Each number is 128 + 32 x the weight over its row's rms, rounded and kept within 0 to 255. Layers, rows and columns count from 0. Numbers have three digits each. The size before them is the row's rms in percent of the matrix's.

# down: layer 3 MLP down (transposed), 3072x768, rms 0.00864, rows 2758-2793, columns 192-383
# up: layer 3 MLP up, 3072x768, rms 0.0171, rows 2759-2794, columns 192-383
down2758 099:183110145183115158154103115148092130115152170102108095165133175102089173109131082146160103101161136117147092152156130132114150202129083119073100158102130084190166116140148081140147094121149149089144109150077110164144151142127128121144078122142160152196070088166117139177158140139169155109137169125088148145118090131095205102101226153171087143147092145105127170062128125190151135159182134160083086123172148102150102083151136156140172099141150090119212121130110165176129154117093129098104126132109118106185133103152078143138097132134107115127154147122121148106130084075123049086
up2759 105:113149157119083120168178094130099167102134090113143102140210130123087104112097072146089129156078109124147168104148181155114140080141144099157180137154143181114169166101108140106120164133070113077124159100095105122119087107119073175118151132071128191102130077097074104096104109153143154143122081108145098123134167126095126167168154100149146173117130209155144111168180157144145153120136178145067104093101207133170077189152169131118202151128134083153159190121108156026147086121086166173124112177161122078106120057148134068119173153154125098136110177137133161119150116092110068115
down2759 102:094141139133100173167128063138143118073158117143151117082137102169143119140150121128105071064151080148155129120125142077148156126174135115104161132181161102163174139111112086123151156106121125083137131188152108126179066102164125158140173104079158103128112074161140136146100145119140115098098107103191116122140159147115139141101132161081142196127102155079116120146138128159182139124149187176142146133153216078123135205111184084130191102127146131138162108110121105073123140191159175127160170160119078148115158153105099102069156161146181171141134127104142193085058110118078093117
up2760 096:148130094107130085137143123113137075111108116112102079129119117084132120181127165135091110105082135174120109108082136110115156127099090176145101158147125145098157157149142125123161147165089109164168097121131123101176068146096092126102149125122172074043140131149137110067105058102107138144139166154116170071097079199111124100155102124153150129167155181072120162020134136122078074140131134152181129098130128127125173138133097122094147103146178094118129171103100129097144117120139152193146143152134129151118091190132161097103129134187153182113126144111178164138131078095069098064
down2760 098:137100159116072149150114100117082085110108139203125093150163137135135130104148100178124035075147116146119147070136131134124112091101118130103144174152124152150162181140099164128104126169105188152165143122189124156103117119221086151101051077114097143125112089103141124132150128153133149112090112110121177129101081147115135149079116156148142130084106135145173126050060134140096113117138137096113128107152180156089106099096161115120135090090140096104122113117117128140184147110106101151139166043128167177122121122073108154080136148100226077132189134156138126136180090140166095109
up2761 097:138132162106110142133079127115140123080132106120202169134150138077078092185119112198123128128118169063157158100058171181142108121094127069078126108148151093138136115091116094149133154133109092162110123094143110176159131135136164172148115100091164121158136106132089143146094121120070072163170103154137124117052131169103183093117137153118184088140175138132106107075083111134117118161082151152103134082068164177118112163136083086105129165140147099173134127126107120121090077119092120129169139102127091071182124125078163186047117107152088068188146144106161176076154090136184075147
down2761 095:112183167145150144096129104083118153170101193084166169156094133191192134136082169128087177051123117118114104115114068124127118097120153138101120137138124133127167116069147129177087133109090126111093198138171111107184075157099179096128105103123154139090183157153111119090154071134138080093118108095103142158138103193078232117106117200068098169151098112075154085134117196120143084146130095157155130105113179158146137106082120094108165165143139125139136095147116147127174106111112143154138147083136150161112114142142127112153168155111134111126123120143175146214171094067182181154
up2762 102:146162123098143111092185174103162166073093111162099111122129147093106105179092125134120163182166144181207137161117125142144115094132150076218100144142148133140084105133163180089115150144126147086207161118176148164132132097125088142096104126144116116126160127162098050092101108188138126157163175159118110118144115130085165070165136134156144175139121154124143157026110084167145114136031137208104126136123160134159118118145138072097085105134105127184097148117196060103088147131094133106163163101123085132150155104204130156076138147134086169139166063195067059151133154113089122107
down2762 099:143090096132144125094148178136113107099067102132156150118134120113122147102092168150108111085129120140096156157168081141123148118074123146172147109083151144134144165145092118144156108090085093096109111122135149163103131110077135116114076114056092090196205117113126142099119122092145121138130145086099094094150097168153133180106155113115114207141122137111091149098068115117108129119094112149112141108122136182134095113101189119134124115161114137216143186194106102173206177092122140114143147095091162130098131080114151088119173174114150109145108148104151141139111156130075133137
up2763 090:166138147141139194122121114134120119081118098137152130140140128157124122085188183094177136156171102099119206136101183149095151124169123060184102138142170127109146183108112139129126154133095158068130117147113173122167189118125105232117109108156105096142129116097115107110088158179194133115129179186144133095095141157086090134087100073090084169130109216124124122055130160152170098089168149126102166155131097143148090148118108131120145133150135068150138195122168145113156100139142115073115196152089101109106131092057162098121147118130108142074098121059155125101147099135139147072
down2763 094:108125182129068143181105087080098175127089147153139100161168133174118119150077154081112132151077130137104074047199095128145116072048083182144122122109099170103088059146162149108141194092078125133105170114095143112102185097141084187114129101163177137146149234085081200114086111139093126126135035152134098131119183119113107141149137178132125190097143155113206144163143122145127114136084103141081113128187123101107107073147157159156198141161087133118126135102137174101106140150146196075217086184098069138131145129167129084089109163146158078078129130095141140125097133182098124163
up2764 110:132153127165105118143217122176108084140150198074156187128135131151126083139161136170147120117154123125084104111184138147161113087185148125189162112155130154173132165100123155066096123140122146120176125142128159073215106167132179110182106117188118105178102040147149070161132089119136107123194196130103106126130157155147147094160095102154125105114117128073178151158122069133113146106127167097158123120130146120133126138163087147148215113117094163098111114173081120123090113129112089112128186172100117164146109136088144154129121111133139125099116070107133147138146120135113111129
down2764 110:143177101181108123076102125157152121131122135096140162107159163109096149197115170185154124174051096139120056188124096151144141212148117157203054118099089104154115104138157132085092034146118099139098118068066095057086148101128078103120139160089118102118154140146162119116128143165169097089154139116086134164161138146132210094148130160136113062096090124083169093091109084105122138115135090119139110163149166108052159112146101138115141142132096108119135108114138213178182138096216158132107122158116092140138106085107094079127148116106169135144079093147113108088099075112088130142
up2765 103:137110179067187126075114095174177147125122123122108202129140121229092068115104117160073124137168149156154139088124147094137121109143215077085136119144157163144126125078110107122123086130182113167051061130139170106143145165170105146075177107154085127161174107135193183111100069128066151118144102121120116145113200085066128109127050093103118121143089130127121095128142069128136130135146179092112141177137142167185148134173133148130138162170151089109176112178180123161143104130091121149090083084124125185119098132113153153170160143162096117129114110104076155107096181161150158122
down2765 105:136146113113171129080186105083103096126086123108104146174113124187116127133165112128139095136095099055145110068086112082135126138137103181133130111074184171048105093159122125128153132090123152146147059163145098134100105154142170132121148165136105089138139137114145135046150158135166146138120160198089090140143176148181172070132105121141131158153071121142064172109165069127131079130152092069099148199100068109186158146114137170108128159147142136134142040177078121149064115113193140096121119124141062134098068102110093113174136079110125093095158168087115200122116166125124134119
up2766 096:157085095134158110135127188156151187077172110109137137098190146182109152158065091084113180144131076131131116101046099140132106144100125116131140125106158106128118098120074110130125153169155130133131134103139155162133191123069032152107175131137139151122098155117128124107123120132089133049147124150111068142124128119102099159127098141125109107145108073131069128141135186111051160177120089181073119155072125188132138178162187116080181091134091098206119137124177137110097112116090112142099157158061155118125138146084098136106073135191062134073115119135108096094128173115077143123
down2766 099:144174152120103115067182134177130137105143108063067124131140117109133128035135099095124142113151148166113112106128106167154134102070134119096123159052161067123120162170048118159126129044070133204116121056114109143119108097142133124149112094121195126073161136140089139090115097118154116114125151116096152086189156159144154132111181159112180109117085108141194109066090130189092098081136163105141125135102103218107118124123171137130099094143161068151134100135128081127094167107119094160121144124150070220082102132131059174167061129077018142183084155179081150122194188133119132160
up2767 104:120106129079113163104120068144167190084165119152103133155128071137106091181145061160155130073126138120113061189157143101140117091121164077126140160182171162124155124098044138152158135125161127115170126151158164163099188152155144138078108134136132130107138100114117144138100159130087196194121111125152077115177153072113148098151143105133130157154160110148093136103160078105135141147129150109084061136169155105096099110123104132114139091117110163141108176126145077153089092089135134187099120101051128160134163124167203115141105162136123156138164128160086092140131159144107163052
down2767 103:198103129073098130088137117141100186144102106171148106108126139098098133112131079157162179055151125099111154040099110112135099050159155105184152129162130146112158170110129147163127075107162117151148141129131135088122103140105147115098116201092086127129104119073114132133092115070086131168130100034084103105140129154242071132165129164111147137148208079142098044107127157167172132117101112154115116120128098067139079121130172130113145184137126105140120083171125175104130127122147130148118147164137133165123086138097109069145116104179080127132231148082120147145112114142116141121
up2768 103:118136147100129131119143152109093093151204057106155158152193099113185123164108116121151152144131130133136131134129131153162119155120125140148157084186112108152127162108171117156143090157119114106119098138133133168168118128147140112155121099128187112182134057113083113135118112134133161077135093144175152165127117180152138101142142160126119138150159169143111130151107142154095121070081149178129118103070128129119151037063087088137094113111186164068066104156118116124141091126074060120120110143183048144124137122118143181105218144151121145126132165112179164135131124106118163153
down2768 097:104132166096162126111122113112182112102160147103113136184128156098047146134153122134156159115135180169149107062087188078108103180151176091119107075121137123087123122118080139143140102063102163132184185125115163103091121138101144104153106085166172104124133130086127163141147139163125130124113140162126086101190125126107093078119095115072128113136174136158151131131191168158113126134146119136135132074184194099099091180093111070130192150075122126142101063097115103114088155090077110088123146122131115187191087167084113158098120170104080165144162126124121204166164165109148144146
up2769 100:104175152127078124126119177108140076111151130076112086109081155110134105137111145142112168199146119098142178110119154189116082110088152113118160165107049062141183097113108136079125185137150115115115107100069151151089113091143114194167144138096150132138114102179099101154139115120110118154096166141143169197132131154146132149172083140129128110153096101108171099109089143171134121148149143143123119099151086089159107142064162144120109119120157156217085109112137129105158076150103151108089068122156155067202184120161174158170122126189110116045114116182168178182116097126147148106
down2769 098:145146164137150031089142162121135161193041100122127106141083151077117112148170074133090128107067152101136117152120088148140085155105119103130107093150086135133151103049132193043163155137187147102116156111102138096160096116140168174109091161177133117101138184114124138172148138119124112134146123163134115116114142087140117118109182096128183112080164169099137172150158118145131157106118148176139165168130151104149092142136091127090146177113080121093169115080190138114173134083194117095108110165058135165152109183130141131124158082095134105120148111139097102116112085139145138163
up2770 099:136180135143164163124118131087136136108141109152161083113105127146114138141123148079136166163124144081168176132152164149129121147138171101150145168090145166098074062146170142104124093165221150140104138086147109098142172122114159122073109091152109147117132155135131118140049068133192129099132100149107123095144098104071164126171098109110131104152108143094136112147147097181152143143151166149103146116169148109117105094189119181161159162134149174117105164102145144085148086107102105145110138155137117116163135140118123106119100082144105088138117114090149119141126206135123162156
down2770 101:064080117101111180118086111124174143131133088119174147102057089098086040108112156093123133081141131131096125125113140104187126217152108093065143142139086147146151159076154135124136187175139129144118127117168080148097087137081101101108059125172131094102151135054160122126079158077107090168094211095078152118145151124105129115106154117085182134106116138107105064143156099172141063102119149088138143118146192160180103098095149107118114156192089136113128084137157094126092124132165133084155140133119157151090144133183146073146071135094132172120109146164119176158168161154114110144
up2771 096:111080093091124048173144138090120123094126181163118056135146165131183119101116110135137142137120128100041144148078130068172136116158139222139151117157098103197154156108103126131141177138163123107157099116133167082117075121147126124135137136145152132150090105155106154138125087148121118161155188111170120134135111169170119138060170090100094151110172171187170169135179148075063105070089161138146057153144109097130087154089094175137129098143155221064141174111172170178120090125094163144141181093160165103120151144127190138103146162162146123154135184134154101117096104188145103104
down2771 096:107132053189156129163119135128121164073170118132169124125132135109107132149124171106108167141149139089152072112177053140183114142131167080136109107071148114131080137089166163139077137194143107148133109162146078058162138241067099151126084064112139113089141116039166215065171154171105196120124118122111123069181168106106122090127092120194096127141117128143035079106097151136186132152146117159118093129123149157140165164124105091085180126140116085134091170093085155085081116110125219133128149126171110118079080110147125083107093127144078131132152150127103108179159120113102174122
up2772 095:137142099067099105140137118149161136105173138127080122124148132042073129103048109096114071074085138093100111071115133118150153104127085161135109163091110212162109145140152123076146151139177155101150122093091158141086136125117108109152139170143194082118121143183152101134104115079087138122159078072089104090066107041098140151137150088079165104123166153150216087184123122138125179128156199115153101141115126097082099115111146162136110050077159099172102089176116065165136089128128125167122149078170077150184142113079107127137208117111081092123154128113076139148114138070074102142
down2772 089:127145145134161115105148127095122121108120050152132151130077089164137129136140069152122167132094110150103143104103087130147123135179175111135113126116116112185099160123173137072085150158177178127116145135100114128155114092099131143174160145121056133121123093120143197152112105154147092096136083131155105102107178154134108134151141065151113180105132117165167165091119116169123134161154082099081109138145156134098101120110160103120166142106123132080182119077112143142170118154187118082082133122081122126151095136113118139092110118139220142154108068123134116137153129124141069095
up2773 098:088104115171149118180103176164185144134112120151167113152110101172129116167134105171101098068083148144157122105105145124158124116137146166120099077140074129141106117116089141153183126124210104103183054165117112123118142131096125154147092117116119081132146176086173058105144101090085105135159127155119065079108166101150103110119089120157127107180105081138112174156099125149160130134105053137127150124144114156149154140096129082090086118154090133183148115151133073130129158116083108097110120147160143124091125139157102056118120120110150144089112098148099080147144177159179138115
down2773 107:155131106159049121094109130113159154164131146167112113066099108159078123155140115107110129108142133119122110169094052115115080137079160138105062141136131152126136150140127176138129100143042108091120078161113127128120059097057129148082101141098093160090125129084077101146142164192115067175085167096097130145088108153121164127124108124120149141110155116097180143096107074149127106142068147136118109117145135083133086096105129127071113141126093115139114131186095113162132123221101101124155110158180120175123149076124096170084124152080191127108119114093166131205183164153146172163
up2774 094:066162119146114133097189089139139113172147127085127069096130193163076137122152165154114147122138105116103108117126168106102134069133132190143126132146107186159181124097139110083153166138143192111090103153139106158139161172179114128107101176097133138144073103210111137163124133075121093119095133142122146168147187136121117122160095087125172149125184098130164118099123132147148171131134092152159195125132112107084117091160109126112077112129101134160094076166148109115101109158126094095129109112074125190101140138084135164143088078155133153069096107164105161089135126141144151138
down2774 098:089177127118132120136116130115210160096042158126076101144135105100142110158121125100148126125148183135130103135119115088122126101132094132004165074130069112094122138165092157105131154174106104133046078137152156130104180061104171151100114167118080146137133116111075113153174102116138159093115138082047182106089170123092097091110093155054132129092094124116077066123068156131164153170154118133100104090088194108117141113156098209062159144154134138157137096142134107171095155090145107138117121180127138128144123100161112137121071108132052155099137196134117157139100072169142094150
up2775 105:122103112180148165123140147136125124099168180118142143125092121134154156166102153125155154149197117091111162087162138133154122218113173073158106147109119142104141172099148147157113166192078137138116108182172182183176146154056129132167104163093172122083142165158127147133103173115114148119106169139074108129141158103100108134167088170169160103112154139148119040132069136152156106110123112151154155106089133183092126111149182199099114092147166121128148170168139060085170114174113182176084188121099106109095165105142158073167139155111107137074153058166080145177150170173122178133
down2775 098:130146153062121151184124150204129141033079093102155111128154138173153142120173037148197140121098139107113130060197127147108159139121099135072115146068126038112157120119219175084083154106126160076105119134081139096138129087156114168165133119107099150180120105148158152168149121156111135137131089100101191140156092112111130155112198123046098121107148162189143196104166142081116104150123155144127119146151178165143091123091065125107139119140099149186096121166085142168132140150101114118117083160170172129097124104148170127176133086189108137122124195123121065110085088134125124081
up2776 102:069109169172100102143180095084143114121160145150156121127123109111174089149191114165166168105105048096076134089107157174176115118145123095157135154195116072162116148123158156135135117152085151160139168149160139115173118147155089134100120122066116162060105078119164103138189150102119147205139179136093135107070220118130081106090151138105117153104131172089166083072120156170098130119143086124129137111193192101139118166173074174081160115164146102158100129167146091115133114103093119116125169127186106071115157136106183086160101141173103146149118155112086115124146153091113088134
down2776 101:128096115104090203182145114149069125144171115166164140110092100136113104192095098101181120091123130142178109152126119145095141062154164151107119097104159137086127119130165113165083120110206150132142127202115134054158155096163108109107145119119163143166111166154141125111145156138105130146094167166173123134140162100133204098108075163111138091118121088076127157102121090149107107122117137124115103120085112149119078132143104140131070134073094141092120200090110100184162127093130102076164147114157112114118163118182150110095117141141125121107140111115121024096168113197087132124
up2777 094:125140108090096145163103138127120191149160103161145137131141166095064099141112140146167143156132124095109121125055113147169154056118089137129137143147088081122113140140182173087133196146077158065151137144143093103098122061085062131116165099177111137074146095153094073129084151134117116118177122083085078081105143169166103142152139157153160143146174062152158056077115166105147188128110135097195070106114181163161202121100143066109121119134120099125123100115090138100127125127123122156089174098182123122094119170117114140103129181110123066087191192129151086102077116095092100120
down2777 092:167127160089111117189151139134107094121083075121097137114126105131117110146070160147163134129147118091129142086181115131197119094086129134135149096167145133114083176089192116156132075057133176131141111120116164100117080033187136127143132117185161135098113107118104152166134134160116118113082174126109071111118092116156141156138091151122166162103163153147110170128115120104114120130139108153123139171082102120130121082096114151099080148157084149123160170128106124124162182196088111099202133077107132067105090159123147121115134130107147133068077081106093174225241133145111117134
up2778 099:111140157076131161113088154163155128156131119126181117128139094137137129180143083105060177139135115070079070145166149116173133203157148088104079118065171128110141088065189215086108076115186185131203154190123111078104157100090073152131060097166093149147149074068128113137142124103110152086097137137134172095174081102161142113118172146103089167127186077123199139140161116110169125122123165128120112147129139122116152145154079101139121102191164107144086142112140077187155049088061123149120155123145114120076086110113106141086110145132092135083157113162138109088114191100090132172
down2778 100:114107129117183126140112099150120100169106098192093129122157134067128108136115147109158132088091146100149107210139119144095136154150145173161158112065174069076105140107208166111149196125110141144098127153140212078174159108124103143127127148198084123167136125117101119157113134128122114192104110102103095103145134134142187133138112114129133196113149136099159119159172144093082103145136147151130182078136102170113084143174129118122085087184040118079121111100140121135106129090174171154121151114151165076120136044186137114144166157110149177101104107195069158123129123136145094168
up2779 096:130143131104088129157181132135149110177143101158169090157162143125115070104133057107154132165095084084120142100087138163140150104101084128145116132101092205100097143057160219144100151135074172149172179184140135175109171160137116162105132110146132117102057121132135076096124118160104161136147160169089081064087158076102177157150137147144150127123138116183075160101076147154140129106082101160083165149117159165092076176117116141168167154155081100130111121121196110125119085090121131148101191110100141131121121147113167156088165095147120195107111108147127111150163130178127089177
down2779 095:190082102097076115143103110115167126130060168187118108079120149154177151139096192180160122092065131105085078114131117136146096031158174185152102125091147143158127139205111104132107070150107115159083132123127124190193081067188155109082156096142170154186103111099203110134139114139167062138162173076151134119133076081111117201118159158118132147129204142085083106089137136067161095066105103151098128125145109116111145171124088156106114143093091118129122185130094113122120155155149100133119164108202105099169103140088108145116161165140165117133151136129171151146168104126121130115
up2780 098:169071224157122149167141161118174104088128147107178138181111163069157123147151099172080139127160113130134098095119160143152087159158087089129133141175044121123081141129183127071130104131045091123127134137131137105122107161136087138097156165165148132095130146066131132116139090141151178117109141109125104115092091161117053139161121149124108147128112081129080098102158139165087123141122149134117114146152120127170150117154121168119087138110131177118166168150149092135120116125074151121093123167071146103174108129092143116127148152152115116073090136129128126169117108097159159121
down2780 089:147153084065151116139104089189139171119179183104111122131127113102131117086072076117181188139104104160083090160072160159130140109098127135175141127128133107138147165189120117105108173075192104149183120099158123152099128131143125075128122120191146157148093122129106111185148118112194148108163105086122150116129125139119180098070134103160179169153107100076121142115109146092129113113061116102084156143155125141070113149158165095147107103128097089153097114131153184120107144073085117178170153127150071161140163162157128104164103062116102154215136135106202115136143107118100078086
up2781 094:111146107109124086147200085165110117117135187116165109133117183136173090140106065141159121125116136130103137178136111137182143074124179131162102127154116175108116120138144125153087137137086077166169077122118156115135110102088152127159142119175129133130103150099119144159170108089183116149139200110101126163135119102108071099120151173143174157093167180172131164145164117111106114139145089077190114180176133107120093124138057146131132151136131210130132089157121044112162188156147133176168106117147123057184179159085100110149202161185092142157141073167066073152102134121095110096
down2781 101:084090130067127145131212141103086114176130124139130163155118142145139139160166144165141146102141118105101084147098181159133166097098141126128127132128126112126147113118121096115123083147139135147077132138143089163209175141100167130131121095118123158187133086101239160096152152100145061126129132099081160107177083092129109140089121114087120109183148154095158137113144105133086083135128138107167112141118111144137160122147094132128139129155148200122109149074106158151133173135132120131148096153143121025160128146100124056125128046141116114120121152119109083146132164145096097129
up2782 100:134128166110118067086141092094142084145140106105184092093139130122130056100143111154130119103102096109112126135157137095134109099121104088140113207154089100144106132134157144123168150104103122106097097179131080089140100166152118161172134118190149164098103106116097105141096121063141130084104168096169128137167159116112147156165157148112077136207122150085152176109128191183058124124102057075117185126169099151111173120072136104138145125120155124167088112153134127141149124123143129125111122142143188118252139116118159105113138114080131211099212128141192126117100116136176182155
down2782 097:149093081062189155148129163154114091181124094162148077172108176162092113116133158170155184157129115108098088136154129121125154164085141138192134138157110101168166101133073077163126149104122149154164139171127130169124151168103145171156171128114097120120110139142097127195103094080166170125141131147100119152087111080136110123122160102103140151124119126101127133132107175101144121087133062157107138152179103193105067163147136102108157109146097074136092103124216143135161098182151140117090109062149088172108137086195143139196166107120062138039177171126135120085121111130189090120
up2783 103:128066150121163167084165154104077078122172117142183129116142172149087139066086125122131140127141182102101205125161142085122127129176125095090111151091122104164072146114093143133080099134159090167178161143123144156196169165184146205127111106162140086140169154132124118178084143089154160121127144111090179168128163189166112136119164171160117127123141065095076079094097093116144131156131102174129136168145127177063103161115174137154094182126153111103114172133154133074151149128113092116126180096095058083148117112133085115164065121120087134178088160071104111104136123074120149144
down2783 102:095187202130092081127055163097127204090141156132084126132056184112140067171151146075182129167087150173108096101118067159125218134105144178163102158100093128148073126076121143084088170128136106123139128075131155090095164126099110107131151056174081129155114126074138096112146175158124158160097125136133152137079209078135145065145174122119115152129089098100133171143089170131138133111107109135174139159141170152138101144182093145064125158110130124098154166103076188082116161151139124159100133141131058192136095111154181167107105090136103095105163095121172133158066059210134140149
up2784 106:118072137092108123119140057124139081143102128088083150158144082183198113077101067136116141125147163147132120105107121136109127127115066122116117177163156091117157141158119172114112184179097129149148149095133105217183055143145104116137118101092089070153154169137137076128139157105170167151058169187129119148092053135101108128147082035160096135145088145121128117139097104106087135103075138128108129084118094098206108151101182110150153134187124129133111152162168098085176138145108108144122103083155152137100149118141167150127173059095126215151123104165077112146169155143133182099
down2784 105:139142072100078163157111122138102100098127141071096098122099141114127115146151064144118107131119141092124092148133111117080073109129161085098078146127113163063151149121121143157109129187133085139129121144144106100118183152179100190125171154102094129162179179085097156152154162113120108142094113148176141177171073154120209110055095136120169174146098148131101147078133100134125163107103090108203159098123123104185136100149147142160056122182104113154127106160116105111160127114101087077109120113106170121154106117135126106148107103116114101173096155085111044166127125152119102133
up2785 091:156128114148162087124098125085098135174117130123133121149129117099174107189115138150119086110117138155127145194156107155132148075138105138120152090133181215150090144051169133097091161136178102090088138087168158164134166125121159144138161154098158116070122132098153122140146109134093133123100090056091146120139142157166114155125145129138140142127138112206112119147181143133142131094123170150138141184107122125166092129153103170057120061128159204130135123171173123161125111156166122126112154070112091204145096127066127121113138145108100125167160129148144108128137115119170172109
down2785 087:141093163151130166125114099184139180105114166098178131115158109128085150120038126185089057055111147132125125202135117136157171138114165170102082132120092132146177124110156170171091167133153152161088150120113177168108152117086082136145076159102137086086129111159158150149129162146109162068127091154162127156189166140159144110098166163150094056108151115107167083116088115109106146136131122106152116150129105124156115127131116180097112074128109158123130109095145176125098162091107160096206149157137159149180124107153107112062102131110127168068125088132128091096103107113104119082
up2786 102:137119097101178073098093128146117133146147166131148155199138154083079115111116158108085127139123102145079129110111182094090105199121111102109143136183086186168155114115085138124119084159154173110123168163093110151132120152131111158091173151134121058120114112080107120086116190107038153117169111094163157131124196104106127119115137094180164170089140114126181174150139181081083164103107129174101091081112152103121132149079164126139148134164102150136133107127139129095100119133188165174019104155100168113152071124121140215194117111151136204120096111130146140188128147111135086157
down2786 109:172096145186102118119117094108150118132151200178140125111128117152143141124107141104153155107149146163162140154127082141129068127081120117092120232062144128143048091146128111126141092104137119120084166105141089130123135117199086124105078142148149092141183142114133163113122093105069102174124111088113178126167063153158111125106087134133123114153125125115109135150131119141114134161083158126119100122115148161117068127090103148128104075179113102100197177082118134131122137143117098127054071040131146157176117127141162140115136092111193129183126125102100155040172188086078102141
up2787 103:097129113115168071179105194152155096140105151107074169112109092206158083130101120161082152167145131107121117133130117130142107148237140161130089076122079118133089122141123162148135104153093090105170133122102142125136156206069083234075107107139053116095064156147168075088115117131179142140131133081115128155089136125105118153107119129132109124116165113132186096172099117138116179141114031109152062109132143147097135188135119168166145153118158170154189134112108183082110078104141129108088171086094147084042150126151075101199102125141147140124089115159168153123114159096141127126
down2787 104:125118088150120165126101124130108144099122083119103165140154156131142140130192114136150109170190076147144151165109131134162215082119123184125086049198200134145108161133128122084134179163104128112132092152123190098117147132143124101147108133158121192059147151145116095141107130150105163127087151175145152079121110147143158116144145144104131144125134130168154110077106143159133074109113144144116136125131143171169197164089084163117150094103162077157188145150156108142154111129043138150184162123131129204114172076143133141107136119093092076121107100122136104138091100128132136137
up2788 093:123098164160119071084106104105130071185066113116136087146153162088168100128146106129157140108137181161065106133101195082103147093139124091127064127133151108139079146101087147067100117124150144103100144100102128100170137150112119200099120087095139155164132111097145089207123107138110114138123144099117126045115151141126119041141179112153063118205191183163155172076164129149142120178135152118114152129115153099192185124121079177167143111149134073138123113136127075124147116165111112107069148086082085118103091131111072177126117085141125152187110133105136139133137193108110146166
down2788 095:134145120144122173097144129087110162120163128135145085139120142182058133120164094161079140134161102116042113132136198125162169162185158169196121136116129191160149041075142088112082136121104235158137143121128145109096135106168125121131094121123095092131155129139135124131128098158136114106171151141162152191144174115045086145129107164113133151138123131097166158120153088176136093063112108093162109149134112130185135114108170092080168141136111094110168101136141163095138106151154139159129094111141136130108125156155096183134138180141115099102107144117101167135136134131146163078
up2789 102:107133078178171078129157125105115109111124166143146046191169130157098110116147068139096180096135139146155099042070154114135099159141144056160126093207040129154129194141175142041097136104142170146144204105128157126169125117149078110162162154118116145072144080142127160091104181143113119107159121161123147131113087184116121116127128121147169098106146092120127119133168174073065126074097115080114127114159109063145145202131151098086101154161139117088119149139081158101085110053097155174033097121151145102115158084131154188197098081099125122164134119166121179155105088103148120105
down2789 108:095128124160120122110135096174104142127189163062156115071090081115167101086122072107116174134168098101119096115126111151195176173085115128054108120129136144099101190140172153157071120080107125098101123198139115129168137175148112118111167147116099124108147138145128129140127134145123121157159159128150112129159060121058143166113119172165158173166154191096158142124196164165110169130121118069135134167137110140141114119089127144151120109146149111124069113093142126101159048154149152121129128136051115132076140115167189207140071110174123131106075087151156183118159188120142150152
up2790 099:027083090160153088111171180084124101105136125122173083086084195110083131136191140115147158166125165126130115125135119136121075150176097074098100176134075165106138140124140134138163150160136100106174146075135108126119088162137078170093174121118162135171178121150117168117079160142119180112050095152152091130108095063119084161084159137148148151102141066126162119118122126124097107147121075143064071095101126117104150102147192103139146099134241087091205087113130195147157099162137151156126114086098102156107099170095158139172109114090109176090125163125095104112164127162087167192
down2790 101:084180124142113101115120136138201123102135174159082128176102108095163125119220110090058126065169090118102131188128148093112078162102166109133111179140148176155126140142077130062153098122134130106093175198137164132093144142120166125116154107095144132103165150150154108124165110097090093149108152195120128148135092103063091180109147133090105116122087093154076124117116065148124156165149143165157128097174136118078172177123134111079073110075156150136180144142123074126164153104116118183151159132124191105085136134117124150143160147070082156146169124135129123121130132124106116127
up2791 102:085154111119090131151138118119119106100066098079089099145105108125129101120138073117054179115146120128071139125167172099151122138172146123088154127137093132135137091143135073126055097137197082137124133094093107148141143129187126138142139131141116079146181070071135143159137106090137087216111101144092150110156145150094100132131137111113104104172155155106134084113142132144083098122066148181170116139112151175073144133128121063127131116138199138124168158155136064165155103126131097133117138108168156136128121074096172115158117126163099112069082108149094140134101108148110127142
down2791 104:149146128137150106189094164081127113159128203037169106143125153189083106118143170157104098066111153100077158103131105146135149183135126121048123111139149188179133110102145114116121112179096216149133126138166129134184120160097103110117114121130123115171069151161073099141123094142150096163099094180116123096110118137151097141118100079172149133186074135073097176155103149112194142116103132052119092127147144152175125090180127134169157104193185145148138117135125143148190154092116185147111150099164125131117087116149151119106139181087118166020160133097159137135064173136117087146
up2792 095:122174118173127107134165031113058135091162145100110170110120146151111082150151117148150157163169149167150158167103126151079074160110194125164158101094174184058132098174143095114073045130140099138174134089093135103090095184069045138165147126138136114149106101133139130122065200129147088130117155195102115117101105146088146153140039111160110135119161181095145142092110175093088101109148153120060131075079082079118190139162132088129083158096138127074150021105155112083092141109141136199114091111166126183138065121100167124167131131115124161090072091124155107129150127089177172108
down2792 095:131175188132109139122105159097144160138114168112114077122090124126122160114131098111071121125169199115096127164100107160106163095098163088119134086180065145184110088072125032107149186103126124163127124121127144157149078104066138144142145136111074119213103127167130104125103155123142153126115110115099140193112170091165162154073120089116127164104062099131139104119115135141092117140099193130130151064123155154092157112088122150159107117108148182189180159172111072110204113131093099124119082138094117175118108083115128164105134122109102133141124119129165178130133191144129087172
up2793 096:158102105079096145136103160086117122054116125132117150186143147101053134164140122136155140097113121090151156078151123135114181119120108123181077093165150131113125092154204105123100121171110109168091102130152128119128126064177072139128157100112171106096133125127127098135151146160136159129134117132126122077150089106135078118155123083146136099165138067095076123078183141130119088127149142086097154125105123129140113166107117144037049168162112067149181148152133095145085065139127118155126068168164127113148136149135115139103084114150154144140120162087119149132119131150128162152
down2793 101:199148101120094090131148107087167104107124143136082103168159129143169089152151188108131149180143130145135106140108154130112119134120191125164127122152167119142103102105093054117080059087101168150165180127157075088101123130156114161178181089096117124126113145082166147079131074129114146078150141107125117213143130116158167107152129097128118105083154127123082152097072066092158140100156159124150131130142158134155131149115123176097074153125175149150162117111127086134091160076118113136169056100138028132082093124124058085182134036079097173132114133037100067156136101109122195138
up2794 097:100151156132196103109179041111087148141122115089124157089122178121135140144125137120119208124137153083187152107160099125169123091122122088162100128144110184099103131119177141124124092106094165139122137180150144137111130156100159142117145139091169098086127196155126168130172164093097148147067152119072116137144089188110176130121113097171139126134119129104071150106126141126170115103117137099164147103087085179121105067090115112134145122129156078105127184120115117146110082134155218116119148120206144102114140115127098069166094168165120144128067130088100158180103122103179097167